From a checkpoint of a small transformer trained on Wikipedia.
Size: 16 layers, width 96.
Architecture: LayerNorm before each block, rotary positions, attention and MLP in parallel.
Each number is 500 + 40 x the weight over its row's rms, rounded and kept within 0 to 999. Layers, rows and columns count from 0. Numbers have three digits each. The size before them is the row's rms in percent of the matrix's.

# layer 4 attention output (transposed), 64x96, rms 0.342, rows 13-31,45-63, columns 0-95
107:490489465418545532498484510507522469481596539443452512490492549542508501521547492473528504525425471541561446485516530546444500531495447478460528579515519506527423482532524466461454509498424516499495550534561466453503472518391456613510479503525560406516485542540529507529487489494489479538
090:519534547576541522564614522546453459464450454490563491471476516448516511563466500494505456471506499499490416482464486538494487453439510493438457557513531500487524525509493480520461576474456512511486463493557503548527483447530563526526550491539470578491474481501546394472535430553468529461
093:463496523470517511513485561520502442452508530563504496505588510507530485468581468463541480543396512451484497494475377490450494467500474423485471459514547496498535543520468396503543505430556529451467468502482425516427499500511451481530502483458550512447537521518480511483494481551541422475
098:491562521543562444531447492429498425474514455472489564532499503492463543509534433505483463464537500478488499494504505561418501448504480429563463536464444544508545492487515465503524530495543467511454496455510488464503488468362488583470488483529603486504424531514494426508548518489510462490
099:439476454499548537459451509521449478542460530593587587487519509553469518420470516566444528542458504502433487460456536533505564459497605531513455514439535499535463521487420493526501496554517494499510507494495536557523477438480509480503470554499521528473557532498485491552502522455580535525
091:491489496495516576471460536440527529501504539536553520541506483513524504562406561497502517553516566501489528495536522505539482498481479514496481461581469497480490472445436442460539485489655449531457447517473521471494453553445471470543401535497550466526481565523452477459453522500518486472
106:482565487524498543464496498444544482463556465486501552492462547499517499507451582489491453488521511548477497529491562521509476445454451525515515426547449492555411544517530560491541462577488463557435501522520521448444508561579482510484471571438460557523497394553478497533453498482510484495
077:412514494466493506495525558490502458468547497553490597525449518561481512517489493517514526563472441549498541490473535414545477444513506513463499533494479498536530471555533479458491495504539436566483468559525466520546471553536489414470470587447441513428541464571527422528500508536502439519
093:550513518541548510511545543493435443573450512371484486491554493543519543471517500528502499507479510489527493521553415554523511476497498450465471430458461474458544466455516520502517560490454430393499523482509518516512493447483468546485474443550490512449560407492527484539503534491522417476
092:524530511503487436507474485475521470542518506526546445482455537484506444484590495468551476441544464445494486503372584475494548400552511491492517562547521476522456562566534489507552481522479558484481492534482511492517486487539506463437588546559509525476513482446517564468489525481433476538
088:456502514492526448448552496518446558516443458503441516402577505559518461434481572477579452458600517498473487448542557586516517439441473480460513482501434470527454501471510440552523520516454478487494524505444512483495538533465464534501472531565489538521535464484497472520464523506555480535
103:536556468524575514592463447482441529506548505509571456553564471466508517540504449468490499505538504524535495603450476532546480551411516575474459524511473525474501472514518545425473493464547482540485514497439497506550545563466433436485536463486490457495503520451497511440429466468491541516
092:531533453455524446536503514531557442550476530515508471504510562487535562482513494491436618529363463523562501595545498515485557545477522576481492531520532476447504545510469560554542526472562537480497531498482520545504494445514471524492535441472537473467498502555502511486531486522564488542
090:438508480528447483487496482439503456454460435470493576482428457542539508540460451491515519468463430528534457472466537499488519496557522513525523494486481497480587421472574550517502490457519446497433480488490457546538485492499408477527529523483535509477475513452438511396492547404481568509
093:510476487480581492511486415433476538490533632497525526487482432488509494484546459509584541534489488529487494517485537553524537471421477555486471472500507492448419516524483543508503473543503482502488614553486522498452529456544492512473523522426556500480487494471459547439430572475513480452
089:487539505498495455468495477551448613451497533508529578462435473502494460483477497560492491494607523499456458523459553481478476491499536492469571515447472453570487513472539472574492447460531435505479473467463476571527473523465484545600515543537508506521592472514480537450509460481503530553
077:506575558512542452534471519428464454489502497531543587548486528515478446513480573534549508503449542543554501459457524505529489511514443425588493538503516516451483485499521531449423505502564492478506466554470509500452450536439523534502488482521437448596531537490472557534420481539535503530
089:467507491496503468467556488410489546550488437490490448473488501515467521544483511545513438599465511506524518503528557530473391460477489515521526471522435446521534540445521558544491483508521506498521532487465512507497470540636511551456544541466506482546548534517538519528533552597425497496
101:515504457453506490538479506469539487546504539477461438433473507526537472567586473508486570520508531459426523505516523485517498418416517519532544491439536484455462464486517526566458521499467474443483578507427522550508486547548406538506460488435507447558499476574438510508489532455521446506
101:471532544502533503469504479515480496553476492519523574550501498466473494473521556600401520482551552404467572467497549509531480461527542569476459459539477522479482503448471519521545540486575546502494567492495532474508609494480577428479496469446523488506575456473487485498455531517518548525
097:505545459412495464425440569530447484576552564455444486503540484487502499483511518501485549495491572491409547447473456459532588477519459479525547534496448504539539498493478532451518453465520502521517500513478475440523527483464422435417448514496523486449515462505456542489446567455488512491
094:538448527404430552465566513477478508500586547498465475412460482489504529483454521516459465443515510499528536488476509542536438571515470494409497458462500480508497475538511620449498496489543459512504449520506559485558485495495547457455505475435485532463512462460507477522432513413495536525
095:545408496524489526541495540526485504490497486550456471533434461516481491408467581460476516554534475558507465471438449454553493513493502504506520434501514478458435437476500529471498470497488454587552518453499436498528484474587532481566500512523430445580491456458534571439488492489476537500
100:582480489475503482582514466487528488483540410457494519539525530494484466529491553480515492487442514461503549550516499550528538528521424450491529496565503524488474477518521427490436530546526469509483479583466425486487518495486582572467458448515460439492479467557507482536413493564412452457
112:525551552555463460525532516478435469511476489499487473461454527445475543451476471479491504520472565554521480434482513571483462442502496489510467499519527519528460477506638531480465507469416508446529479529533450554440571474525547473464473512484506538452530450484587505553510498470587509569
102:465440527450406507482482494415510542514508477490472454528570470428483461599443534514520425581418499528495534446583474481480493503512578515421541501551505488537519477496542488458452508510536510539512559480485595521522506513490478485484461540563531465523533517472492481538512496488554475474
114:550518472545527480538491450468504527488482437440523516531519453388524452445467529541436538457457489486510455434498464531497532440493499474476514524432449497524465572448436470475484537463420463480499484477452523455511510393488523511476539496513475503578476564466458487500538503534407460489
100:427456505560439470425521477449553520533466557588504501484512453458416448469506499478493496499489539418446465490463551451480456468431497512551449560477513546542560489470523455546503462438495537550488492487497474534561503472452510468495496534468512532522426534540446510482506422527549505552
107:481527489496485485495542533632486509437430503488474491512492486522504497492423465463516470550453517511514447470468513471485427525462477453424516513494529497488516408460475469550467523480470434531516576527523473488537466515439510549512463433446508521507417524517524502530497367462532549531
113:520434453565528554550453496509468516507511478489536487504488600456455506559450443542423503488500555492472511549537465429605522531539509536491468468473571507462487565477512556506524494568439472480513503421492547473539469480560469465494560436485493446475466586498497508505555514477491506488
100:478481542515480524471519557477523483537581525467489547516479579502483460490424511526537492536434503397456569470472519436497494562505460495563543483554526474503507541521499495514535499518452509476506506470493570495516432468513559570480515452432495556527471526514588589548585503553475503527
107:516451516548467491531520396478437524496545481450488487510441528445473530588493464465493467480498496475512484411552470442551508509526458443489479513462507556470540441513542508438428468491436459515476456592520572482468523545454510476563490488561518545501495475480476504485588449476490461449
106:507551505513547514493481548522448534526499502540540452461498482440461488466495451457528493473554513492522436526540423463540498513496518521469520485443453506524477576590461536522481547459486567518463580512491576402443465554559510543508487473456499523468491478536512501467438447609468504441
109:535523559481471455484556547539506483506443447599596460519525503501534572518486525453439492487449494502463491446563449470506421476535487509556488513476469501527592492429530472455553555439540563496499447456532463465489504553489462473501492539550476513506539475553578455515521460530502495527
104:472458584497475478517525501487544475444497546503480421550515452537576491538514442480464478570543565474520494445510541474482403530504486436493469488570539480473528471536439493487491497451477546457517474478489494545527557438472536513476495517545501588506470531507518508439489484448540378449
111:482477473503498546407558449497493504513514475483500454467506579536460543510555520529479467445550507510462450491431529419461569493564573467493503484415528463513451469555469473521484509479477516520453453512593499483479496438489442476549458455489577547506479487515530453565534553534427504508
094:526468464521608544471451572496534514513492460477450513447478466552502518458537582459460560483456467462544527502587485476548616531484508520499427511489564505498517496511458519445537499519500497508503489468449450504481559475417565522528498464458548505493506446506535466485437477432536462532
102:520552442525567506520490514477516524492507486427547552500495465533480503434439472503470446561466445500537470469457483541477514528515552496525550513470551466553488488506478480487550500507627511509544514514484452482505511393450524522491488513577486510426513551511576436511514504596426513442
# layer 4 attention value, 32x96, rms 0.176, rows 14-31, columns 0-95
090:503568453496503489538536423487463495464502440523465423600511474424588476500493456540490581442514494500453516469540475459478462559504522505484462517440443544442513492515492447504481532438491577532512493493484522442498583453496482521534503433495491467475511551554500443566563480509542515482
099:508500457556562419511492496505481476544486424515458464540520526454522478509544428524490528593451511495480548529482536451534471539468508599546418514550482493521458498452520401537531506553491423535556497479466500527470484482510528540481538551490483516460577517515528498520437543418478548505
094:505464478491485450441533496508495467523581471523470566482427470514536497541514576527529478561485483460492495605491533499543453590492479530478474414475479400529521607543518479465483490603464505522498510578546530522459492492485486477514519491493491507509461545496467563500489518511447575521
095:469499549482509520483474476496454453519465515459472534452570406495499550518507532452576555505490532463590481504514489448468506555486496441449525502614530524504504514554561461472474522521416458508504571456489528447481514472472486542453524495544499539428456437469528522501483392533489490487
100:522483504454523525515520536539510566628479485443427458461470520462474504534562522536494534531466445549552485525550511479527498503482505524542463480550468501465492486529461505534482484545503446559475534537474544482616517509550482499484527494405412466475527503448516475413541513484430444513
097:590492532472508596509546476457556474530441528457450539529508512548492460391516455449525528465486535513521566510519444546505428483550471465519531492491524592478519467508472477463530536446500465506531514510486489552560495458524519472442514491523461552526508541457510424540459532439413470511
099:467488499446526488503455448453512466435445549510525468473534431509544437486497547545579594514460525505495486442559564528424545512478451480536554403492536513488523480506589520557452444498507514461472498466567558547495497532482500507518541526491528520570488516482483504424476488550516552476
092:533525479554519514543459492564557453468485491528504514531495582492525570462476490465509463448519513524518511523464465470465595421485495494500566555501507557482440554494552524530500552465543474513515483549476488462556520489472504495566492555498469402514403592550482480456436473556454490497
103:457527457518536538483450525483504487502494565473484520469480546515475487565556484506541463555464512461505517610514405494510528450484550491484507507497480535507419595569426478489554538419503558428472537484471502448459551550507495536532511484453513481466500431583454503492464541498525474543
114:467469557479534448415530465489527471584529532497522492523417519490527442491564532471496510525524580448516541539519538516572475580431436561462544508496539430540528442504579504515503501505521489522498405467497465515456485515550563469514538491545517484549503493495505505471441482552495456436
103:495467431519482503495521504575532540489451545492462548502436398476513478479488408447457483470480524518521540484509580524540476499520444566457579517517541473529536434516538520516466563457527473442545520478567522468487560489533517557535573468466524537487536467588517491474468461469491437500
103:514509501486559492458435526454476515493491501510515492484503431433511496421498498384532488498422544559582519491543528518563477427509533575486486524549580511488489521510473472531485481550485537539530489408509530471484468516510574428477498545504558471510532480509465522427450508456417510468
100:571567508531478431463498446524513585518503466461532509551443462485448477557525487597476565463463500503518477440476535468509469473484514474511523495439540515567473474516464512435448425520532477494527515470563477540420516489481557525507523482551547423575485459487511504549513582527473477535
107:469551461512514564498483505460435548541515508404439531491490527509468497511462480506511477496611480567575424495455466528506529532504507428467511573509551552512442493515518549491516471432479567569476520573522509530561487482473541510528481487469465451535512519449527500477491544444480434573
093:528537478491593515479515563500484571476500488488492548431510579435474489474526533432509541461515439494424501542498455526483566453574532519544511549495493491508494535500464516484580443470453439487464551569512470498436520519477529531512513444487427523455471564468467468477504398487470460495
105:498447485539495537476444482507483411464507516465466455466521437465546573524490542519454485496532517550478566480552535539484484516445573510506524484539498533494584485441526442538416403479501460516528480395424492515481524549523481498552407506471543483537527488524475539530523478486555485484
084:505527490458440468482547512470470473499492486529544462452506510459489497597419518467545494432470518486523579484493529506421493528433450472502521461509470509594588443520466440541527474476515582534466505509510559497547526438465525529510490540513532563424459538453483549558510553469484482538
111:525538492485447505515517460524466488465469539493517522424523461466475474481462526491541524519543549485553447479520512498459595550461514478523522452514393469502530491502547509442517451484481497459475556564492470485507458508568510576466506526473505552600452434407514523466542532393527465511
# layer 4 MLP up, 384x96, rms 0.336, rows 0-44, columns 0-95
104:561481508471445488516474505493527566553523492536489467448546481487448538475522485493560586464447554574440532432517525502506538517423474508461487486487528522459491518514433576523485482478478449588576505499497535473487448491524456445448588496539540505554516494509430522474560489480549447559
093:535506487489531519574476510497453480460483444485476568501514581548510502547530418486518484517505607486555466501524455406461490487485454501509461548467447451533454474515474506522534430498549459551536522475537509495460531498489559527524460506454526506541478494443478438512497374527507411543
108:576498481488503531537528535576404563505497536508512539415540508500486516570535544537554484488491453425425493541589408552511462530498430442490458422491532511509535512526505525496465502544513459532477403493435506539531498516521506492533483514485495509529452475482542527496446504525499444447
101:557488494544407494531412544482632528532548508474505537519513519535515491510436503515520509514428474475432531481461453473518422519463513489556551512435463523493471540544531518428506467402485497467461435527457522473488488511478535489458539506457499532491515455494487530501610511543482488533
116:480490589452513509484473527454555507533523541494488548450463511463473459485547519530501507472548495505468547532483498507489473513512483516521447517568482457460490464515527570530505486536568576525514502502536453533445482513519580498604443497464526485614526505491463471366500551475551515570
095:502436537515542524496475559506515535484524543486585524476537496532442405431508468393465470437490576518473484492435549525494485469411494529517475509494515473521563562450507490501505486550585487487504487488484510509548535488567525456524509511470588480487454441446510533503553544430525460497
099:573527448463446409513587439489579450467499582507507514509507453514498541512551458436521472537552502509519535425427498498551489531478450506453482575580503498500527512459471499560422511518501549522466428536489460491493531500565543495536538502477458508491513496509474534487515458555537430490
097:529482482542489456506477506463508474509536521498477478459512461445535468486539553454538526552478517495433442572497445510524493491459531514515559382542524473494513502555531554524531540534563479502413498544520527565566489550464554559460532449412485479544444516483409515559520495467494548471
099:548459526558486514435461451510440433468530460510584535430510460483484469484473548548468508590560538493486534496496482527566454494555583496509487506438534446513468484460482575462451471547517517487436466491494515529552503521478460468459460445516383524496536459551509497536500491515446510541
107:507469535538453492543436429472521474541516450544552531428461490520458502524504536490467451491516399505451465529467566429504465487498533536443476516511451590542523536395514460527488557496497538523501546518491509473509483426462462467461452530484495552491520388523512470529459542529471512453
093:528432504484558531433557496546468519525501558482533530501538479574485562466511530471528482564478466539515485509453521445493450444466513478533531484492480373536470473488482487482565504457482571480550506522490494534500447517533487510510519514423467620495524411508477494467476468551415532462
091:488515466502541519574485513516541497499510469526433557536529462481580541521606445528512453540519515519444483439492460500512466513565404473484522486517547519485449464492438461543521465440442444481562473500504488526544478416539562517561433518519533452489523517573417472466491498495483494480
099:411449503502528555482524498501458556447492506477465486464522486572535476485566496479475566408571545477493523472446568506459514475451497530585528462466493496533499466521474505455523539465462470586471540473483433482587480506579543566485518552485487450526497503469530435557459493512479550485
104:511517490549494492548444531447514472484555502590543459477483531484485499489506484625443458540465517493518512542510501497545497482498522557422446511493548442476533561520554474431466447460474481515447527467439481532560429544462492497518499516538504477457485483423539507473425538515585518570
099:480474517476526502454505535563543505470520542576516548517499454488456485527493465542630489429488550538479456509447499501491447510499512440474542485472520490535436548508506447532446519532453517484484538502466565423477516565465503489404485510499508491469407473544506588476453444488527561538
094:490492522548436450502564475503531503462511523514579473550529510496513507441500556546520520564492489504452465391463535515502524494499512507463482501446452497501458481451512487459517458551485516465502469576501559501497582505450522465539427427440526601526564459523516554461509567498563544551
094:420496502477480515527507552569514445544471518509537543489515535561526563525488442533508527556465530481461510448427454503531477508568483492423493477448497459482456475504512440504449468534477412523578541540435576434451478507538475528488475454482416545504550469469543425490470480520531489523
100:503537466579544459456549496493511456530534516469497497461521488482555468483540555537477421542501522539466507435440520479482408447523510543521458505537511501525477572537457445497529410520585446525455488498518480447499531507484541583456516501505550486407530465538425505549497437473490478460
097:460538512497533549542395504506543510498501548603519467529529474496503508563494489470511473536545468499520519482440489559479528492524484467497467514543435425530498466461492487553469543443504564490567580468569494449388532469540436524443493495499504521569518510529510521402482479496532481534
106:435545443406492452495520548446473533452467507559488523499493457473464513513449572449495489504489428459487524512490501528562458559539556504539475472533491543560503449429572555494446524461449491491573541533453516471525465519498474530514477471503579488478435486437483475559440429471535493484
107:470472547438527548465430528500516561469574419441502580437471479538513493561542438491519462505490547530488469506481453433518483555485511475452453574530517456563462479490512461479479487517527513573469507422528484491489448570467571480451525433557514510511506529520555510517477491448431507490
112:555493524478534532486497456431489502509555445453446507529491516534502426517535509466509491416437514566457488519533526490494391501520547486499547498492540445603453568479510533554530543523440493571435543513475516555471491588462481580508445505550468475512537535497454459498488469514486516518
094:534489447539513535499468518457528540532501495512549499534540483446574464478516455532537462544477469465376459492478514567519460496493437481479470529546501516451508468493492465460454465499509549495515520507519439575518496467401521478580440570428515502479534510515514461438561555438442452540
092:515534447522494532442500570532497501475483560508499452475393539466404496493485425460522489517501508481535465568510418463514544552502511568476513481495522479480544501574530476438453518498473499537490535527545518455461505582463470559544481469554571474547419510489527426506437506535537515512
109:503469460496574491545532493536548585471554528491424457505503529452537471504604479539442537461536529434421442480479562532439456491527474516582547559510463490536512470504493444505513532495547446520527471497525478488441528419514564503516429481506544533556528500475555506490466500503470450496
101:456502610518490592498560570442555511482517492513509509498420405544473572572467548524438433518508472469525525476414492506501543505536560493496458454500450535521505497491564419513468511465453485448525458533449536517488477504514541543494501508521508511511479471438495490543485492548474574489
097:489473558442395600541515518531449469454438527490508544477587514478495455579520504542421520517438458493486487453492470525485535459515562488522424498537480481453510579535503494550451507503519458510480480525471554497484548500479520476494521427494516525488517421439478489508456484599474504535
080:544516469460598505460556467407542576460556480546514498504516512487523470473494464515509441494482483495526522463483441591448560440449487458499475466562468513506506462482507458568508538557591550473423486461424479508476516551470446528579532499487493455493470491491500471524453463534530505465
103:460543485487566455496510492500460505405520460462458537517520475498437508565526474456560451448507490498448523488511554507397490473426517528485479477528504452512433471501499459501560554503476549527478527579515524527536609548483530510574516532501531481430514505552495506569459499476489438424
083:487529475502496487530461540497513552481488536552456496435521466475558484515550538520595517492490471531400447496485527481507444549460439509594502447571508515460466556488487581499475522477461493508488544555459503532412518516439465487465465468484589506484555485425505575514514525533549458510
096:462487494481462491440573451443549494473534543577525446490510501550460505444520550536486500479519552584486516485442536516550465437495530585557472564487480433511463532430499458505575531510545530541472514539452488465563486433580458511526501473498502430543491492496544531558458473488524462487
090:517477610500481535460535522490475495469418515480487475538486484467486508480473520457562484499478494521453502508500479484432454478428532571497478502528447521527537512431581517528495503477446517464583445544558484432435451491503507533505560545509550551456476452417438519512501572435558521486
109:520411539537537510456513434502483415451508472533536485501508568552525453519491534446495461474544580469417543507488504500440562530507528517482527469527509427566490475425543487505552527513436559498503546512453492523492487494462506528490530457567556512501439567485579471547516566475467455477
090:471531551555523496492531505415485471517518505513562527514571447490468564447501496505542470554430507446440562505467481546529485510545468454487541519463507550529535474557551496457430497520508548555519490571538517529561512519544549454550439530527441457521475461429451503524489422475482446565
106:597424543555493503460508520507465527539480551557471475498516472429539524435520479516530537564453435486431577505439459442488427522578468550520512558513527518555434485527493491466473528519547481461547456496523493473469510482466458437544448519505517513518534535462455473466494424545534533515
109:508523478485556523442586534481456490504471540530418392457458481476456569482456507532479479554498503488525470548484508488537465548491523513503549429550530555510551511475488547566470546487492478500454459582554457483484576521470503552536451484476513466510580488449534467463484445499558482572
105:454543416529502564442538518489517508484542490549492458478533523511454512518559457570522564518453518473497538481488504467557471522501518498454518521461432497508504510490482555490498468495595471512416447501484498446515451522424544425590532545546522416523518511505531459484536507481546557598
110:476411518474501513519459510477554453489492477598491436485432476469473510472534536485535511510532506577594519514507506507478496415525462532480471454525531519563500505462493527543508572526467514495509506465489439563505453459491492625510481472486531562577503532465487444492571451477463426488
087:601527489490534533531535487521521467475472492424576501480518554495474443421519512442501490483487562516483501420519512549532499551439500471522511480534544505518512582461494513531491461424540465568478499493499482503489436492564495554530535581497488462521550479439501423480496435485498501616
114:465488535569527456530512571434504521508497411448406483535520532536472566492537417634537481534514464522459450524535527506489493479488578565527456570462478504469463450486542472506522497507500499477486442463568495446520507488477493439482447484532558503545519524485535477504524428516515491521
102:486530460417449510540521538462583489505417534489495497480482521548524510493514521450497526515545551468449538491524467481550449528513456455419545489444497533518459474533539471487439555504507451504562587452546521437453529499625539530515520563489535552475491509440518446500452461498504482469
108:492514541575468472502449506476512496494527491525533488555568510483525397472477474599490536516473566460540573515558489485521502500433466502571464495578502556493489522515549520525511492548451442580486496526461451540550531468461526453514554562497473479501486489447515464474508508449481427602
099:473553454454455489489455545513573531459546501540462530500490464465461540486535430528527547517478593440547515504464423534480516516518519517495504565548433532548525515502491470518493581521517537508489463536526469501500535471489513458552478411536371524578515426508485511477459508450517457468
097:568496469494426523580548521550545488509449580488538551449436494456469499503521477535518545526448504478523552572491429556542457513518519578488488499460517478467537514510547476445483469462514498531404444432501489465462457488547474468408549487462544537463514513470490473459535531448513552489
104:469535505507495533432516453507453501491464439466478512439512569479476459552424545513492458438487536496498509470526551521515523534552529538494519498483491500625579535424511529480502483451530512569491527519462457462532485502558417486491517470514503505454499418522479490483462423513409559570
# layer 4 MLP down (transposed), 384x96, rms 0.327, rows 0-43, columns 0-95
092:442538483495455516488490527516425526486481564507513483541515495550555482552524597440496511472503546402512539500478528483466487619514541501550538495518539509427513465524536464511584546535456482484469498582532482507452472495492542464500487515449588522507505504561529482543514429460436555499
093:502523524503478468515519465487535432495462512503544547484469490520513493486567450540443515471505468501472501477625529517494459595504505580502475503499512490512533539508522557529488451480472575503525519500452584481505506473514416528544521499530559412424572430567408539512495549476523511502
111:562538452449512554510518444452462464551483417455497502512506494499560397458475503535525512545495510480427419528464529479510553443524500518456557473518548498546507475514481492497566478499497471522459484439493484506454567483585507456489538543434466491522524530502490563452424572511546447451
105:532555454560512529489500502515527475512440526483614480511526366487485474429505535495520503524493542539551505542585498499525528513531578586425481466573470539512520525470490492550455530496465528508530504452501481498581429545479508483479500473522441470494462554509528497507440521525568468492
122:493432505498492591449513478400503468494527550461476484444458499499488453511552479540452518460550530486474484449459506537528495481470505526582470504520538519496446475559547559532525534473595483441510430508466515557460515499510581479564456506527465479551466511490505487420500602440495522499
097:511435466569469498560576465542517476500530449461437518559498511532533529494543534545543514537473439381531531389492484437470507508534466519494526503518501513491466479520516449507483444492410538456469525548497531470479530549509540432436483491549445483495497480541460424470490557502496506446
093:432525481531507505493445543486522576528570482535525451572476526436549492523474568525411499477430458528536510560486521531503517446520523528461504509533514548538586462489486474529629484523571555484529489430498507538541434558513486547501515478510523485437532551490557492511492473511484520539
118:555540494558472462509484553545499499462504577525502442476477461515515526444513465536491379426560476533483477514506516400557566526541501499569517464500480499538488566512471485475521563457519506421531539482502477570529463538453505455465506461547515504457526494426421469515523469554473503467
102:498527487542502494516456548507606490513514409512454485595530483444526461509502488450533444470495446465556492486517437545520518475535470468536549451459521492479438555504550477489534504511477453480476504528578470486501505487479493516507442420521443423563511507505547513399531530441417528499
096:461529448503506563449556539531493533506507502517553507453516559515506467445456487522549475466485525462489493404504448511513510421433508427462530474548535511476416487467553500508465464479517490481521477498538522499492461467442580530487537451471490469533463578417440438572519463496598496519
098:484572394522530506511475505429500441514508408473560522438507454456479467509510471422528478469448485507510470486532513468486532463481485531532484572574427494492451505478511495507496452475461491496557503430456568496511529502417504433565425521535439506449454509549548527535497527477555488505
096:532520445518501413507542511479524522446470443533485527476522494559515521475534442467512511575416517500461471456529514488433482433518483492460466510469419457546494491434546496399492474515402524458511498474525512464457492557475508486489502475505468497534444473523574458570482428473499482405
100:490541543540469442471471511519524451551573464537513475578517548508474463585545489468505523490446446461463550497505489479534548527551439421467493454552480552517493454476555526445623458414484487487467446489482492492483462478484498497499416508500552520535420543529528479488508487475456486542
098:562409471452470441527488534498564533434430495442460558523449439452461508482458526377488508503483490526483491481478504492509500448526524455515554449451503513471466509484475502511482498504527453518531494507562557492481509398524444516493530435460447523488461437493514531529500438575433525463
090:511520553556466509473516507457459481492496445464574444460527512470526537543497491412424483501422446483536496495539458557530474492588435569521480520485528508522576432508462562451542498427452443503444500550514479505515481469527457521522503554492455470473506554480460436546454537474542480549
095:511586498476497453451520569463487575505511480461453420512545549468576474524439440560523534527485544528486579525561523504467542423543523502488442475523514411495509496567482503522519551574487523414538509491508469523557470536501466493519514504486480534562511471470572548553530502489530477538
094:508571531491508454574430486476536542539511481548351490495500447421535491471499444494513460516504485482564478537483511531479495497547524504501474455496535568549538527459504489450466507564479530493552504503501453487505478529460521492543536421537425552460495502490474510524446431620498501488
110:536470529496567465554567535463428471499475472497489536516444481512565443529496526553484467564497581481533510548476497467394494529434435503462540445534484540488546537568479520486511478475544551558428510520477527507529578513557542573485511513473529536566536504459490461459464505466500467450
099:516474484471459512522506496557483548493523509374491543503578465541555469549533459468492498447497477496426464529570519539555414525452515506430489542538535504506563466516450484481481517529567469489545452483485500485603492595513458494536522486533503549498515446556499572514562520506480481486
098:483536489535518486560525376500501433601445469490425539521528566508515488476553475547475471473478474545487537509492507455484500425521466493506527482454518502495471474556507494520468485440592515549502524429502525546516555514469488493504554507522498513524555452602507525434518593481476445521
102:432492522455468474475502466535543540476519554510524524551471485494520466483540529625541471506498515515518555492433484497488562459500487529539568506565480447522436535473489464484475506428565528477444516434453443447487475509541482464481492565519468526512496562458488389529546426489443458492
100:480469490517449443483547548566556493455438503539538425500570480486580497482525516505520537498518456455514506508505468547484413434400501466519432435556457498435505501500516406521512478438561494457481522522501492550514506468556501500468526524488465515523460534485500502510492432404484538443
100:457539539515513464566563539504490519448478495450546508528492561436453539484498493476414524480405462540496457465540472467524559451550524454570511501503507472444497529492522527515416454477487503497509413515484537489451526456549601465441488475584508557485476525530438521517480506480437480520
102:508524573519455491507547561472490493527547449503516488479483486524497484498516504488551518484478528488554484518504534551451478452556511477485508502544423498545455484514546465481442437467486430559461520559522504616498544537506495489483655566518549487534506468459568508481469550523476455578
108:551538552491488516506549472560490495492541493486550553511481480581470509555456511481517514458416475481518461499539501539503532509514541550531482496398481454564614493528474531489496441463507490426537549486466449525537450499503519568485493568516549521486392554521529507512426523519555538532
111:523479480509474482504481471565517433501536530448504507488480495488556547531497489562466391579492401507501501511515520485523487494543501524513504409525485469473505504505560476477497509401541434446500488522442602548513434427505505466446499553490483469537530453467559494490491590543554493505
107:523456505500498505525529553550480470511393505496486502374523469510537477531447481485537488513517475586485483459449475519462568498575445502476448510521512474517502520522487574564501546527483433547422567604481534485475511523491519482509552504449498525508478516411500434509508428524510483521
086:453495482418452508440485543518539469443573506515517483473532460485445563460538471527525510539517434493524483506443480506535487538531447458454560483512455543527491478489484455417424573480527545485510541494536511478531489540468565440565473516464451399540439493552527476550528480508493539431
089:491456539521439483393411600529496529518471539541504459457487455483534506518441473530486456521489478470562478575450473434521463474554520522492494492474542504491579466554540491469510554443485480519513500533464506522474478521446453488411486467534597439496473541500512496499544467484449499569
103:522522465484446447514519534461460460533481450561474542453543487523447479425486466544527501540502514570497494537557540488484452538477552473560463517505506454483474475472547553470519485520455438474480448450564499466518534503519488438485436453552508442587406487482509529394553508430503478481
095:546457521483525504521471583489478518512492477501528504555429457467446511555510462461603492544514539534533523584551545561502478477548480577457505524498549580446550475460453566515482533501443432508506545501475475477430508439523585516446524467527519550466421506482509479520498466515463503485
092:528573504516559494545514467498514505583569493519549576504483540524539462553471422483548470538462441497491495544516542505516538470507483466545511513532445455511471550512443471518543504575467472481524469509472512571557465569548554604538495513447466438417491564485521506527527436474488492500
115:573570545549492524501467489460569513514537473499478546488516457487523442518522472449466588514545515577434439526511526430513488488501475512489502476481477496517532496505533501458510511575550503522442445451459478411463489468455614493538556506497458405511549538577516526493500520476474525452
092:517572580462492450500438471548513505524529456500542514461466581540470493518523540516567505471447518529512510481479523411424520529436527608497512500562487445499506479493493528447508489471545457482467471402489511436479421509488465532471486521471539537498485530498551577485521574464506565528
103:472517511473559527580495396461569507533540494475398554430452479530509508556527534519457533476548522578468568448433490513507509524550553499494545489438497477523515537500546484532492506465478443589475477495499532474549513517486621550486511486475521508556509498519470477464455491502552478522
107:517547536502450483500463396558463494514442521482503446549513534543387411485492495432515497369567457472507490510507485499525499483552545525448441576552493548552483435437478493499482505484484522493465455525516493462458508531516473528477485522517460531534512477506504477423535551476494551482
094:546485474467463589476517553558461486539521477495476490500471419472537506442461468467511489514538537533478532489477490475522456405480439484467478475494561448476504537494486463511452493446452572508516527560493475521465556506526497537425505484496516636513522501560450506537495531570568424457
094:526584470508479481472554457502458463539517482425475572433555529461507492483440528453479541533453457439427511553469518534465425554496452458475529346460505461487497561510515527462466450537494487505541437491447530464515522476496454521465547472495486523533516506488524454513478478548513451509
095:406552531468465492542533463490406427524486472568475467489468500515583491546442463536497503525475500490471502547484430490529467498433527445475422447550512464441453535541523484523507471485502493390475521452489557499461541519538494486456483496519557505428465575562514500550531524499531512511
118:554439477465508533525430523514435492467551457501462538440537505539475516473455594498554489562531564474544507502536567503478547521487558428536514468494506550494566466472446477554481455577485492442526472553495447527491570443455572476505540432508535520536485504471424471496514480518457494484
089:461517495497525503520510490521416558550530490563474546559548453410503441491420508506517451479454508545484580516551445404492542474453528536537510496480507521503517469459441491517515495573469444507505465482467542440517567478457532477505434440535461512525521511490449555547445532566540505541
085:445464515464498511512473412500542511517494524498479515406500486470427553503475473459505526526397439579508485530452571452480446563525485459504519550452483551499553456564504412482554435489530555500471493493513558489505448567516510533504430514512517557520496538510517523494470491548567454468
095:476453482490503538524495554465423410472523442448534542464544539475512454557525507567570453493448484522496516551533537530451441444492455475504464437483558537489467551486441503508550514534513495460470566397520520489566453492470509512462534548415526520492549530466512548506490488471486555450
095:518526492437586496444449496505563422523528367475521562527523489537494521488415533503470474493499412458546489527485531496471501522525537514462534504526548524506510509533476491510537540511493538500555472475551529555483520587507586452559492545496484433418520467519496556502455458522529453506